Weights of a small GPT-style language model, trained from scratch on English Wikipedia.
Size: MLP 512 GELU, vocabulary 2048, 2.7M parameters.
Training: a variant of SOAP for these matrices, 109M tokens, 3500 steps.
Each number is 500 + 50 x the weight over its row's rms, rounded and kept within 0 to 999. Layers, rows and columns count from 0. Numbers have three digits each. The size before them is the row's rms in percent of the matrix's.

# down: layer 5 MLP down (transposed), 512x128, rms 0.211, rows 180-232, columns 0-127
# up: layer 5 MLP up, 512x128, rms 0.209, rows 181-232, columns 0-127
down180 094:531380496571502430477431531532517451497440458572491520563495509434530486509439570477469634516597529498524451425568446488476507460533529551521497519436577512484564493441552422485457441571466575535511528554530493455512505433566506491513577569486446434405382478516418464491552517510603563513503531466542523526433470438438573468540428472430489602478490576521525477521504457593433485522485
up181 100:507484507460534559538458475430510467483501420514576551550522541449450412488475473466488473540499453545491542402499547517450553495568445399439594522486486552513518454561508466518493584527455451500567527533550438396505415480515537491469552509469535483504445457542359463524513475550491500357510477543475505546492372535601614484507562496537594503410447604503516522466475501532472449564558
down181 087:488504444528516442385517476501525473521514566546435532457512477477614508446543540527502533439524487488548512542442431462530513391400545634524510536461489375556452425455528421461504422469532534563509511520472483436524510412520487412496542478389560540544538556535463439455514507469551512587526455498567531488562582479451530450454447552449393518526480431466516522509518537568438579485565
up182 104:517620519488506565431540498534529632487467527502521561523523488508541573587388556459485494501526415511585570567494565512564461425525437459592492506551523506476521501511472459505545500379519434560502462472535562537499482460420567573466506470472499501520449536435551594501498450552506507511604478460522427474465529434559494454439480526548524478446561530536599533537508430494568590554389
down182 102:498456598551460479515579506488479490549473560490496560502508525449577486503576515419474515612515518468535455511481404515432417433453450505444487599441510644443432427453428440526537485447375550511507565518548417535434504453529484461500497550523453488491519483503448538490498473469501487421500531467494536495541496532480512474492645522464562483503526503521474481402508614617478402432503
up183 096:447469481473519439509460457555534430416461393517376503576540529492511500570469481444509512476493468523509533522534483554550587480403524521489463508565545525553492469469415496543434451518517508568511546605590462471624434593556495515469429430467530491458417519429640542386441506516546539530549601530547498480503547512497466445528528511572456468516507428491583562449493522522500517519557
down183 104:434419443508457530459438509491462413480568578563460504462444530561473428535582571432527458534472555471509574531460521625582554526477424541538426530468507459544541606533501542488545499502467579483453562510446564459516406487444525443546445519520555373478498523447527536562481505489476493582534552569447448400556501388498485489498428508531475484505512439403530487416509486500444543461535
up184 104:517494482504480506525476559495484502530497445513537477497436577429540407565608536553480449505457530466597556476412571482386533496555421572572509535542513459505494419553445564507574421484493433450457548417460555562534499501410440426510591555419539463485511500485463573500549532474520468481505482463518456609565519548504552462438508492442421447511634492528439477419518522473555533519566
down184 111:546503533518526520559388523443545476407480399543440439509475575580495472489581558562451475524521520460527499465470548551539554585488510485508516523506460430476563532447573535459474511484520435521558494533497519415526444539546417479471452586485446532494474471536543432579506484460542500571450472489468403444399449574483467518585518481435512564618567565517490571488628493455501508406423
up185 092:484559479468440440507571504498443600494458570563503525514557504597458482535523613520427491504426536428372518489460521588545550433496442522483477519422462547428500531512508500600457507468556430620599515563482417460511483432474492443486460459527529560536429492489594600474553475513493530441355539499525462499515562504468532510523490456525448501557521523524551521550574571510435529506539
down185 083:455538463463427500479416505527571449449518441498531479540576547387518458441499432497517521534557484640553485528488500491534532457545464501508474568498524506473530433547487544503509441400601489450463471453540565553562531586496522570555523426501543405537470578525451465481486521508497464456588441455539540519428409445582509453542485609463512406576495537399488530472526433569577517491443
up186 097:461529534479468484488540575502472501471502562601493502505518525466491530618497464511571514500432558546494544469560487527486540477499545585442529463489513530506465497514468608443568566467604555543389464577476460510603514511511530454467440492534546620561452600460402404484475518556584461471380456542520541508490498597566562470498409449402454507518512479532527502446460467538474492588522
down186 093:517609492554508390458488422473454555521509448483435473518538493497573415436499556464437595520630418463530413498410556589558516480543503507514543540556547507465568490411526523465507437537423504501511466542511513484397526497484530449537530470546478534498471355446546479479515544521439447484507487370489526475562494541402468549560546514612559515449478499532533563481530490480462475499562
up187 098:575396420534429563555605529391551439540431479472576484530450467594493477591430513434478504519446442497583548572585515497547516461451527487512458485511521499575498505502583531498502518406464489502544493348447464446478538535415551488465509508445517539502470487453531489505513409488585584542523429448468490511458482450486486519515512540511582472467592569517500491521454512419486506468621
down187 096:455492436440623467562531497558467475532457462473473596423583383517564434428464597492520462535568531547495529536520493426628549539489534509512474472498595536485454530471472447529531525527498519506405467559508488510462439457523514487532471467484486617557604451433468473415452496485397460537496544463535436502582537559491450506521426485559447491569493566491420481502489492470393456525451
up188 098:461539505513505532512396461434504571630497531466549451639521489409493499560482513534403529413497517403489518493535405517508487504479470570403511460516501496504470506413489413485437407416482422392507522552556518474502463496548434408463473456454442483478423543465561453533461483477393470510489394521525468448526575509528562481456504473457471562520467485531503475477548410515547536523578
down188 093:556505494567540484512617513491531451507413489614515515538568442534505497507492414498362470563419449506496555518548529526545530487619480594465484552526508536493507448511586420550475541469532502450496430465479605455506445564502498514525634629542552534549495483485455590400578563460477538438440515517493494533568494508482565501509488543385491491466481540476461513455553470544457515510465
up189 089:488428529463521585479496523556486530449361563425429525499549515469431501473431415553494589515505486565518534561562536572589463507501472461602510498602486483483525432481538566416532496504494397451412554453402542504552488558530564466614513448504552451480479480525464545482508473466541574482370488483560483558523545530591536380485477520515472512495558493467503546484469461470530555509560
down189 102:585457457534565505509524521541517602379507414526609532498433507532462508481443614515573431463528513506433524507587549584512490518418491545515443463508454460489535440443470576437510438481434475514527438409490488607522512435452491594513479430404433495536491447478510506485505433494579495505557484526491483539471474587495428502458529514414476488440555496535504552528397544492408556471418
up190 101:527546506517567609487500452565498501481557497435537504608421436479501502448549482473458419571557455512496450577441543528552507554484563529480557525563518503437501539515500431570519498483529533477558519457533496441509537404598496560446535505478454513524514405596460496458541516563487524404533382610545457465445484465425555519514550410498516513463592479448539492496421505411466616503569
down190 107:548555408377514468508432385467404506422527412555500519538565437488524508504556489492442550506453477529500443421529436511501502516605384549505426443477562470446522482473567514471510447495481531448457572475495558468441560462501449464538516476495440463472432391465491508569452471517460499516497570484473499484423562422539439450508549615506495540476461503578435427426512419502468538560563
up191 099:474492503510482415548516500476531552588544454509425542508445375555482513474503511523433547512459419504501441428419492567489504552460482486534445499434541402456558502461476481464499479525587546391477494469451531500463598492481407577485505529459488555478516539551443572477527437435379500475456565424583490422534507521417431535496429453509502505464576511510548589586527600550534585457523
down191 115:432468549494496422605638475524482572599481492459496501536494530478504525498529528471497410466467497554472487513504469453485487507553479591502584570446502464547479512469569503460564539570579492572476477474497482480461385564509452526483457592483481547570511588597424510551542540547558546451597624468545425413506511442577480571486447490531524493515526421499514542574449537446494532409509
up192 096:469545459548611507478481462510545525495510419560520521540546555583489455491481494468500473471494430490606539561483507489483450564563465485547459472521499538592423457599402466499522430536424476431533422535457521520508477457585497461468487494504526491541568582432470512509493476526527336477402509521461541590476555468422500459483390497530444540508625436524500491595446527493582503476571
down192 101:493408541485533512515432395491542467513534542484462564454476549533588518632526468494462423564412559524515486403432508444534505518479541509474500493436511530561472544528426517548550489512593363548490410445514487499500457531456484416390452581485397508480458475524518586543506481507530531418455540488545400528509464389457405563474535462455522468569490487523444540442477496486554464497538
up193 108:494354543486396486586480470495461471507526450535498476538558512606463585549538527512408548502477512517491510525505465453444554556467466549506442486431499485519593465430465582517460573501559446453503564526535597433551443534436475483566473485456536474415496389446467576405467473593516584507507529489461459496558559401465542509467469537463447506452494487463485535541372484555457552498447
down193 107:528533450500431486373545505504592576477468528473396531543449501440475400418440422507496474551533474429526527581487374542519431416525433441519423474408429532496486472507564552532507530479470444475459527555492509480495564486529522517395403454517534467478448579493552435489517555485500417458563490460443631458462541558523580464532496460485522545516538517531488452467596472482560503521530
up194 102:485509438493504447559506540539500529547427453492472464569613611513446551516447556483541564467484524529491378554483475552484434489484534506430482436453504499474429513533550498439508452475482463466540515520455482504420582560464639571470514487425499420560545431451458564516574441477594653478546486560491404507552480460552546523500508442460428541558419544441507578485484544504542496499510
down194 094:491502497439531485472568591459542484547492470467428590541592420492532458434523467529544443497552511503425550498483430441466465483486526455484388544553528554479594476579501489514506511438527597554516436476538538423424528454501509556548491543522473487506545505442624521540407431524509458481535491478447494600409447490489550574547497509528452562424525471644470395475471451465421471446487
up195 098:470452506452490477355549454443428470478512463541522410548422588433497588438429441466550528525467508514508550490459467536549635561460508498501486511530442431514526452473445478508545439470601430518469419531521458499498456494543461524570520466447543504462517423556517488448476553375497440414622471529548421540417617549528504507437475408526505539530527500528490519502541561486499535488499
down195 090:526386469498393486533480458548512468471514437493556457526533485456511480498489451436474627518545455541484450463565474468451420512434427499473602479524497428474481594542490470491451477448462559459410582476496495381475533510621468506490428541471493553480515509536469513530455524524493594448443478546442605471490434523459459485519512598492502440446494611578532410460484478498558509380541
up196 108:442419447505456459477500476471475500433556441469540491474513450549613528585457519524516488529531557452449534493493545546472423471454452527493576407595554521559466585480493403501502522511476531526490511502570536494539367449470461445520481532431529451468471643558542552468428428575483634514431476515538411441490478492509503465404534577435503543464507517512409577485469472520475455514425
down196 099:553375467495494528410550516484480486532575563495468570464470522477490503421491497572391524515489554520465541515541456563439528618487481410480428522464533454466478602412560579497517518474471452471530538545549533460468485479532426492449379548536459579456454586467524452492525462534603589522540507532503597495532463505443536524557440517544485593451498487519508411572520507497549460585416
up197 090:493516531473524377568435441529513454480495462493398504559517551430380453523455469496476652474516419534518490462475467531444459398517519451476428458524464477446419557465546495470563493525557477492543537443487553541511424535489517477412502525462503473594476544477445519436522571505421575451566467518435424525553515489482610548448551528442545494528379561464515583527445466524522473463547
down197 098:518471488437552541548484517447413486487459510547494502597555452508566445565539446477457473446506413560521391480403489480489539477525645586513465452503501441555465600445546398604461528572482537602539471496557543550440525576459480550525552408467432434528531450537478469415452482487452495511476476547488437490554521524420485414534495452501568518597506489520473473528530445492559466452505
up198 098:519516554488668523484433566556494479463524461430485448443490450564551490577582447534569512422569482490463404562511420518474530461560496494520507527498557438471527597473486515506505445479464534549503445495515487568500576493613423512378487507457579454551490509496549589497506420478466455525511464558569606432497435471438491495583505521430511521487529467412533533454505537451580543573531
down198 124:522501589556565620580473486627561467476603552428460522409515453551497495534565583522503462446582469448467410513450426546509441466511460525474562448519503462537552504568509443454477505534445541429517439548492510547484537515493409558395463533460522451491479542554517483585473470484507482461450576598533476427435486430476470519607481516511504521446476443508414498485467545555573417522499
up199 104:507511453511437529398575442524506552505510411505564522524490487466549440491470482494540601534545460477406551499466395531448398468509464517568463520456486520397483480569460544532441425439541575561463451502455468532512495454520508513500583606462522500472522511469546483465495512466468506455512471564480569454497606491472500472557529494611489322491616493523477457533535503438460635499508
down199 104:469517536509466507542464503423392495545506567542524475500487537558427471458589499546414459430525469527460539570579464449523510519400572564513595529409466439659497503526586482549583489503514460509465465546542499546509516447581441463466419479456458504509500403505493446505479472437486457435447460436469412452553444551526538484561606459431428478509480539403547535452546492488493490436514
up200 099:467534476560524433471409524520469524510465479522468507524535579490540502480603535468592512384577488500486597463493483550597623516531501409462465487581418523444462519548501471471515499508518469527469590560491577470469532525537523584517552518426501534501488494459389506447420443507531426457532519569442492530536532506514507482534436548535402547579457358388516520504453523450595493467502
down200 097:509488537529477463572507482598539527489524532581496536552574522505573471627515487468445513530548557554480539494444465463447538586456465457464534344470530578585535456401490433532491627474510456444406547525616526459469479463429582458450550460597418533502551440488442513550515526546488517431551513469429456466506496497486516541540479396545478419459510533523485554498503551469523525483536
up201 097:355424465475445479529529494455487395527503519497501498460497465589539517525440423516422517405469591531460563557531448452501442420531506407525506498534421549489441449516539556514506489490539616546488560580469462444536461515507398503484512537515611500534523507621523526501487479489500414584523425549461430443443456514480479507495469463478515554474528501365482461577434546530553425501520
down201 102:477472529504436564470484543478435474513466565465481445579471469456553542394386520562594556496535540444552468385523507521510529502404490519427410466592548507567457533468462562498514537588492582398526413460476554531464451501472472473445406426582511485503463454461551413467526501563472454422475451475533519549553537479434523504490465549525535463436485562580454533455486608545515525510551
up202 101:490569521458447525449464410451497486478420513526582495505545439568452523523514467574486578542363501580433515528442470534490569566463518475419572560480488534472570487516512539491496426446508523488492498494437471516533482436498544556570559452552554416474579477381389564484490515514462451502490573422546486511612534541589502560557465473486483509547586381500549449487586465458537513475494
down202 105:539424461525508586470547506483543525567352468598486507591502437616477546558463493535567464425513459430474519471534513544612561447527446553470520471464527563434520582539537520521517530469511521534548457395467549541513473499530551474482453538419473517540498426424505413370478502460463493542501484484474528444462493536400467499519546561464498521612605547501450558523544455500494421474524
up203 094:596449405515476501477514355452465519539522515494450555501454489420427510548512496537546467580508526543439510532459540508488472461419385482513549426469474553500470424533491440475494578468442460453495471515513515442573543623477589415490552467479494557600480516483473553507513445540415417512428537484563549575556503476497432559544489520477507439586505528579479578448599561500575525515490
down203 098:574495522586509482434588453545449446506527467508580572502534520443504458508482498550559497523550490470519504516567516555448493466579580479448391536518532403534463416516507552477457435492488519490503448523393464525466476510470500562476513514578519427457548560562593530544537500501559479497458374586372555456430520492570482505475471435527598561481527484520601494604506467432468555570441
up204 097:536496580488640532569500498531538400590465484383452497578416538434458496499475427435504500491471455477542445502488513566472456436513351518594492467561483540394502487482601452516541485523502428511513459524441474450406562543568453455438453462406482575518527491506498504489382541500492448484447495547471488498517437522461460531572447457479447462443539490533455547523506508484560537424539
down204 088:518475589582339499508543470483443536563519532490553492562493557474550594469476505499497483506460496507518473454542548508480482515500467525463516447455392449505462558443528461510510470420488461528421532495474480532593540461404499550565416450523549444514464505585451466531444604435479518470445372402466483450619464579460497432481522499480529467467501423400537495557564476439533424497547
up205 095:575509443544490569529513461624491488575466514399449459512412463513444416547424521577520502484532511436427473571523459491509586420515534424457541556488546488477575499519426506511446433459533543474460465468445451450472549591413460479487561580518485482406415420457480567481450546527458457449466545452590536462497515485547491496514376518469464458443549490557545477499587403464503500526544
down205 098:475484613497472532505551535504594397461533534482495538519476447479538516477536473544492402425470489426477583445597509393533593453521563433448476424508475482370596446539575551525491446501481563571469496557424519502422578475460583578533494557471471493509475486533507405538477532537519542479506621500531534549482475573424465508441482550502498561432463578509556475452520548468470456483486
up206 091:529481514479532543462490485417443690494559480532522486586559505445519454489518523533514425490544473506465421431529490447433544515496439537507565472437512485493595453419471483469567479572458356541461537538501532486516398463446529406380553493471438535455437521439499497486501468431518418536505508573514545522472506575457514450548469415544474487471602588516470439435530532525523537518491
down206 089:490470507556482460542519513517454397479456462476436446415403542557483505517494577458555533558472505423458579565477447509544446547458465532458505473425460483476469433493440455511507468410500608461519505390499499530528574538529428410493564434537567497445652519524455438516524429525434610459504493419437496389512543451442486516455468512406432462495456502450510496505451458461477527445536
up207 094:552542543519543459543537465542468479484429563518501494572502511581507424518506546474446549471510459463601494541435516556453528416401535474521536460490457479490579588369488516475445494501458457536499511596420536480564465531554511488409456570473570511555522459475444590519537443511471478540485505577446507525505491428501577417537427595463472444548536490437626469526403499556451501467609
down207 090:476574482496464551378506591517448548495491519462471497568534524474470458567631511441521492489429580575504449422505570534542477538543399497466445481473602519446541537532531615506455499558490500524413545463532578540561566459513515552527564548671493494466443483609541535465488496502567520472491514547572504430561539431525507485577519557498506515511469561434425524499534522508437505465480
up208 097:551598502532500402544494456481506491453580484545488482548537608589493565505503494549571420478532453470455532459502403539520450495430499484571577544535441561457495559401469521486465528543573527483434549430453589574454541513546415469571491571502419464519536423496553464435548490524503532475459487427481519531479513434569575534429454465387503468437434437511586513511444561474418508512531
down208 105:534538587541588492501578469513505483564506516503539449467479541541565506485524503530492527403520464479471513446469476467603468508539555512469550478418558446509545540532471480526458519502526530510395520463547598522417573465479535488459609417456506516442470462513507483516531375437561422439535528532535514548478505467531453493504484614472437470496449467470510554291557434580428523515573
up209 100:547540463529506480492463554484463543506466494524531559574495431450519489441460479475526519492537522504481450602588497491494534571393480505469519532501522393425498554545549510540557542530567461458566456578481500477565496443448429567484542467538594542557398497607468407606569455452448462543443568530443506547511528532466468540498589455539477481623582564577437472514489465545495534403448
down209 104:492457594490520505425482523510608526552496421524559379480570533511503474545510431471456557462455420409469605377525481522553423451529449509515467394555459576512554599544488451614402576504527539570440513505500525465510586478527518490552490570521430548457548519544547533446525519489568471510520537516505460496472503459462513490489497536456525482531473564485511619466559447561566551569505
up210 090:440449449435442455508483474434483550485481396508516500423535483471413451501565460539486528492489552479443520508539509568627428591386490457528461519469501449462508536534553546494560431568527494496539511528520426440530504474518478487464499536510609510562501558488527479563433474578553429485492509452483457574489510481550483443452474566511381460598568398518580611424573571549553470509462
down210 085:492513456500470505518558509472464439532514600604484518371474522439627550524570566523434528535523500464468485514501546459465467518531572552501454455525487542495528455492549500584528482596508458480524501554626491594531535572514492504442548488508495542474460515557482590530465537439479544429529567569540529429545521495541432451571570409455514460494490474548512412541528458522482465314549
up211 101:491554444501446494582476536426486478606452509408454527520468516426541491519503491456502491437511575434553490472529563502380494417552501484504558429545511521492482505547494609582514455536448395450479518510613513468623460523461480444404521395546596477523415502467501482524464436532500589511524472541450480529535496543477542560528513470487479627508547507523567468563460512441416476439564
down211 100:476460542510538483527446428577471532390444478511568593551516496546461531447490581547477427467478417478434418512494512520496482486467495483501533493461458450445467589538671537453450489466455428428519525537504492499397428460504374517596434544436470453451536516418403521486550443507508492488500553528562529509438586477514564410520443453539437506466553552432450468509523491468492532559468
up212 099:507551545504399464539484489488475484464462462490482425455529497478460480567521486536498602522493446511447485497509487508488488426474483476495461535491500438431603527517523518528460516513407510499560556575575502506564616481463447558491513421531432415378540430459547444463520517438529475461443520560495486510597546556499348469418466450403421522560518412463528427455548445484499615552552
down212 092:379522513441589537467511517456480512508544528424435423405494518513597503478576501463422525477502610525496581519459521539513547494506516489500527587477532530505433457518421552436533483522531502569456529543474565408498493601558478580558436512491508560545467622507512508480494498500491475565488453490502451505445458469584550473531600518514685503458533569502461531507544520461424397471493
up213 100:543460548576531479529616434455630465570548441531442489482412463524516465542467473477439461502499486595526459562435527502528453535564533521473509440502523521429432478458432470458484530471558468561596562445533528546509480479506510557393463487513446441497508426511625580464557524554561536531527460584409493481498502425478512469477492472440450473444578531521526510551439533445483574370556
down213 103:502536559525419485559576514591404467453440445436536387564512450513522545429521489432479566479548536451451529489432409476524443561441409481430553475534471523497538509567553539563503490594453577547418459553568537464566533473470467490519473433511602449512502500451408545511458551505525536506517515519478458460524585463490426532520479578472454481411413448590455457447489527469504568422506
up214 120:481524564434544413560473489445522486556591516519511474432469556504512591449483452528517465443432578540532483531505549553585526532473506485381588495482398499477443489559498555496487571467497443432409533488443459517472513556546526541519490509524603451552574471485415386492539560464508507539446477502562492409423593536604467537509481525511502550467573477520457525518458436522486509623598
down214 115:487515459542529456484488516511494512569543510523530490539387489503473470494518376522538488509418494485494508577385468528582415473434455458493505389432557579547451533510431431648525446455540542541489544484486507525502525430526533626563455508590533561490516533438513456483472464463526472494510494489513484526504390556522545440521409451424446436495460553576526585515528426532584545499426
up215 096:514500464471469540454446552447524419446528500527462499492463459510431553544522545458470508535450549511471542453548525474481470526377535590467474463475486601491466387586423502403487592600472499611509473538467526446554509495512455417506362445492552464433489471544512572378515539479526576542510513538525558459542474463585508440595504569538478448519499451399467540519449437489492479458457
down215 101:518469557468475583415450585440580487499522500542508503470470508441459563505483457482488613563362583399598550549534506531491504482524479494474504561502467609534547613462469524506547564502553504415583497473568468457483447519496510443504578508473453515531542518443549428509419476484477498562530626495384497564522523455461558519465545493477494523482516510482465422544571448474549567600485
up216 104:515435541478454557561503504506566506470406505525458538579467505455562514581514445536539537562506465522478504519521431538551407567428475586480493615523465447541443493550487534531434559495465515450479457461596541481588505441436473533452472438529525497556491502431478541547539474573489426513432425541471616488463495512481566432590537445492561480548514463505608440439392451406545475514590
down216 093:416494480497551417468534525426492542586532552480595414447445427554528565427573511548444474578543422401570541472464580489496546478515499526527500488470546539410486441501546483500587521533462507527451469540463503511397462469572421495492482526493448539526547489535474508519381460419547598419533546518468412557573455460427496583458437565492501479530560483479540507464493606481507505556449
up217 107:480453481541540508520492547504501519458471437508443499506388492494450532468523466528518419515481434552523490509470530484456480592468468493451546556532575469439388613509549547478561536475564476587518557571467511469521398535514519508428531539519521544498554498581487581493499464539527435578472500572501541507491495436489442502593534510613434506562453509540368495481404346507395505415516
down217 095:543494532470447504476509480465492536480579511483504446437491440483570448511474445504525511589473577458446448524424522467495585475476570549423499441536545612472499562452376443504439586461469467580498440509552523523434499538558559483514506517535476577515451498541490391477495497489516526449600528473551529446352501518527529511401491407409529491443468523417554491440507604495575510412527
up218 091:529537509524567425512500498533564584440612497544563395582484475549463414537458590548461501439424451531433573449468423515472460509622490486468494559463509494458500457570487464470447483445440467499489444551495462544537530463488499517486554492524476433553546558487397549516526547453489464419488525459520548617524516630419517511528566528405512458521537383505467503502493418482421519527531
down218 095:496467585419513541422444534523517543495504490498579471559534491562580604558449534488558430455550619548416515410503512475441442492442480487542444443518552507482470517503502493546491499491505379460585468563426565438554534426428422477474512451512407615523538477494545485514595440542501456557534532538525456451597508489520491481593499523537530466523541570417472474600549456483535546505485
up219 101:469523560462481478436456527467432546554489505517406458421490477481453466491524579461506473516465529559530516361470566566510483568552488448500517540516487407490494405516519572543527542463502462527424606544435486499508493524527473467519467453498532503492419386520439557478560419478559462530524581594508481554521472448496536558450472519593385539365427574426470508603463535463463472536502
down219 113:464488528567546403508530476496428555544574501467523431502472504529463399551571546499612493568610435509567546460547524514527496476428501488489387557485442430489527508500442456543481478512473500496484463523448521534539473420570545482569514496535517512507455521442472545520542449444562535390540424525410508585482493431498510564435440569483405507519414465526599526480507479578525609605537
up220 095:452419557473516533549539468522450595561445444442456480576468428548560447492543584569478499504524510437477448487507541527593605489490441455679520510454469425431519523522513522440512522533439545606486422430495504538491443483458416543586588511478545502571468482537419468591494486496517491475514533480464545556549526517452537431452517563520539505511568460466416549489523518446558465447428
down220 101:515508468560551461332536448494477427531558459494498550504516605403543430539593365494489447493495495460393490576512585476497497437553569456366586426550507547426470485431451445494561526486489504485492496567459518457534607558522582471451428495540451501459498598474484497477496531575428488525445465526525530484446458501489500570503539517510493504511444545476493488499415512537483449527540
up221 103:505538403542414476595540563465537411485474493574447575476455489538496554510537453519457506497425537631583570490504587463491420466581451483552525466487462460470504513537574509539582458434545404605443457514557481456496421456435517463472551420541488471455521478594465575401600477482504555444447470488518524457466546559537570504481488490462530510569517508528513429452541432425490494532476
down221 101:500481629512505521420517440537457459476541528488593478502492503490517584583468590541554502488563547528502448517543531550482566530518599535484493487440502477450513435447514458518443431432508414486464495515490544559418543526464477506440473505403537583513482496449531554515394499527563430664519511484487489511420485473497517541441538499409607568560483397420519597525525472519477569498563
up222 107:443487523516569540492551577489450506524549484500461526501499550477528471560372497402519554555568479501432507449526406586393474566567462483540464437433480596505525583489469510527633504572562590464443517515493578538535452456538481524510510410526531466527544547497404438450477432422516542487528550485514432519538532564425485560415550539504510603548449490539440564463505469519533563491529
down222 104:432470486459447511486517535521552430533512531495462489448537428494409601499581415435460480488552643433504444568550574437516485573485432419495497528577570406554472462542539553493539494450564553385446529513465470536541486498449518538525435559551490483434547510425565459555501486562560423506471512542501485578441456637476558557552542462494489506511469459533445481480436475467457496563462
up223 096:574592520579555488555530400467487469467497432484489482434441550568597519585466534516471489583513509521516470518441477581401536473464468447491486535546519472441487469459484445501439497532520457532458521482400529499473494512470463522405446590577469551499573562486501538488443557578542517464582479610437562472550507501517470602471477527420536549511451581440424547527471378427565516569494
down223 098:436523529443537548515462466530481541491527480411580488569412466529537523431573482468476582438502523510472462550537546513513487493446522523569479408585511545556561486530415521499593466533486478516461479526525363386474544474514597573576452522576430465487499598541495466535480505555551496478549489508500466531582567528535508420439522458493480426454471488558481467451366549485630564526519
up224 098:467434517519462530535556541496534541549468556518453491557412475529517488467538412518462534555451464507478485479573583554515448454446485435504449450503531441477559502447452402551444498522501535563573413451496417505472564552439461455433445426581490423507532558390488510546420527441373532460497548532486498502551434583546571490537516477490507508510573587387486592538501502419473590555488
down224 099:491482448594449505518514452443492428473485445461438549408461518451504532596509557501583397492498607566522507500516396480490459581520487572585459503561432510418506485470503477524451472474434481513498536460516540609542550503451495454525486456559532540425410477534559469506660512512594451509504580459505522512556487391496434522389492421479566519539532555482458490430462530523471515536492
up225 097:439506517514498463560495436536522488559472503490499561526526506473518559500463590506469498502504498439548538590456441463531522510507495572467464518469494546527449465484422572535504598459656503412492521506576393576586519426585543508529499585434554496478426480523544457520501415452500473555401464396493440422572517475422414562565423544490473516456555507540482495568493519499418595536537
down225 104:484557474434499486465389458510461433437613526504498566512562435402460572437482383501531544481493516420448423478623552507425503438454450492476538523506478446514500513533577460451528548466475554498489572576530503480534512474446466527435547495528545447484486547491480523488443549483505584560500443512546536451543461514419587541533383550434526466475424434528439592414490449520454523410494
up226 092:426503521510587535457490474597582490554484467494475530494460509464460520457519517475502506450581445565482471365495550562476446477504520438487585501549548450477438521498536427438505392478514502388547494523530476579367440561489538494555451417437492448449523494513418586528537497516511565417380473579463485484518479506448547523417559434525489454451609485547462577524459547506487464527459
down226 098:473563529472491610496498518580505552507526470488516506504409667443543615476491549542522515505459435542495492363487481526546469462494513503497572513509457473549538440527470504545447532460470452469505496433480474528451495440466514532476571383499497479459546475516487465394474491479542387512578490641493602596493530530434522552546459491493525506474450484504584442500511422507494417410575
up227 104:549506456512552600502454511413412468593446458437482446497550449504487495462459492393610497501535490515493448472572490492446444443455374452558482508469523421572516481503512386478436439589472402479440515488540632507556548378470462465478452512499500481548483501480471476516540596443465504542559490487471606503527546455502455488500427500521558561588461462462438462523513529421508490517465
down227 098:497500454486494464463532502523474481503436463551560485540471492498586482445458434622441543482532470539537542506524453484519578532503523501487456535520521458535483439362463541480474605469507470474514510525537519505538541462561466539476531402523560416663499353503511418574539523553542522518556551474477452474441427582440590435541484560430499425488591415463580521537540533501444484545515
up228 100:477401519537488470534605369509516476592485522571550510465514419441511555554534552502449443465535493485483520562483433580447471442449482551557614557533568526450542481533594551473483511449572538436420441475478458530436549485492471561536482524466426469540481422523462505532528523529531481520567494556544510631538565533483451546504518478510570415473495613478557574531543574543496514550418
down228 107:445512526469483494574485511557461575480509435527484456413494517518552508474446462493559515488437472517422438586494488491514449475567514522517475511516494492531524483492499428538444466494504387515581525450573500488607521574554452466566599469468565469599438500468528581498440471518534584604472554447507395583418437476484523586475426500434477541550603512451573518442518548630517528455448
up229 095:499402493410473453550567497520448466518398509560546481492383540518523458508565567518464474495530462481423513497528459511407484476473537455569481511505477421469525497471515489470552489430521475507512488617583469515521523524589556533470399435475504556513499479512462516543504492574484440550385488553486517471578538543393539524425439461503541595353533478489489585551533453441490417592563
down229 094:472536542557527446445436587488559526542523459486460544530549524558615546550489573540536447602435513456471411500487468479558507498535519386458415423434480400595517509432528505453467494532585501509432522474486445465487489431503493530551525516543444527485515633498466514492503459432492530406527597438484544477467524497518531526519484522445577413559473414559563470430563445561561467503426
up230 098:411476444466434488499567587507504446510540577445496587510467497552569518448436447437469388454471529402375511547401430444502427382483523525545491465478539525531483487486481461484479498533534433459516338472454470600513508476497428513566436479489541467517564541460516545517525438494461530517418507533441403539470534474477517564437469479544516489497456531463561524616487571502523552471475
down230 093:529412503442587490456503423505461596450465436547553426517545548477522533520541534566448489467445548583465498450513576516475562491451482492418423449562465465448444463465465478452593453522453545461501522548529525420413394514507548491418523509390476560460419415535479412525468521506530388510513470529496543464569427487581529517530492474467440558416581458501487556510497520475530493390555
up231 106:490626461524491480443532458513490397504514510519459414561528478540444453538535511528413470531509448508524441501490546606487414563481581451506460519489506529482554462492500534629543556504488545533558594549635529468509458555480473494468462533476478516479454550460526417575486499448464496544434405501590514495443556557548395498524404490575493524500519408473530572606531465574549509566476
down231 090:507401573505537557574524500476532576502493477507541534428517577439549602489537466509629525515513589496503520470574485437528634486518472551505561499555486453463462564530496466457534424469559444502510450432433447549535490490498532498508510531564494522526572462550491544513450499549554456439548651504384536491581480414498569544477476536480460514545505552467504376496438552426489559464572
up232 107:516436566456526522534569380454451551564515379454444542475516549541498523555495531416451477416465542472552518490451477465570411548510569497562497436541451384516518576502510494474483508535567445527555435511585525499465448624506494458544428545568489451526510443514516518452578496491592527488515552570581425582468491400554545543450506527450432544492444472459539585512490537448486507532549
down232 105:473568457489435572578524554555464474523399534586431516507518501565515468439383507607527581485442465478517554550553439499544469493516432495532564480477526475509569570536551483446523461434503470525495559474397577468584475425482431449538587461461433474379403504453526506476483542447554432456484510514494488501510553618494458478479417579538498516574476490501607482533475529507467432492540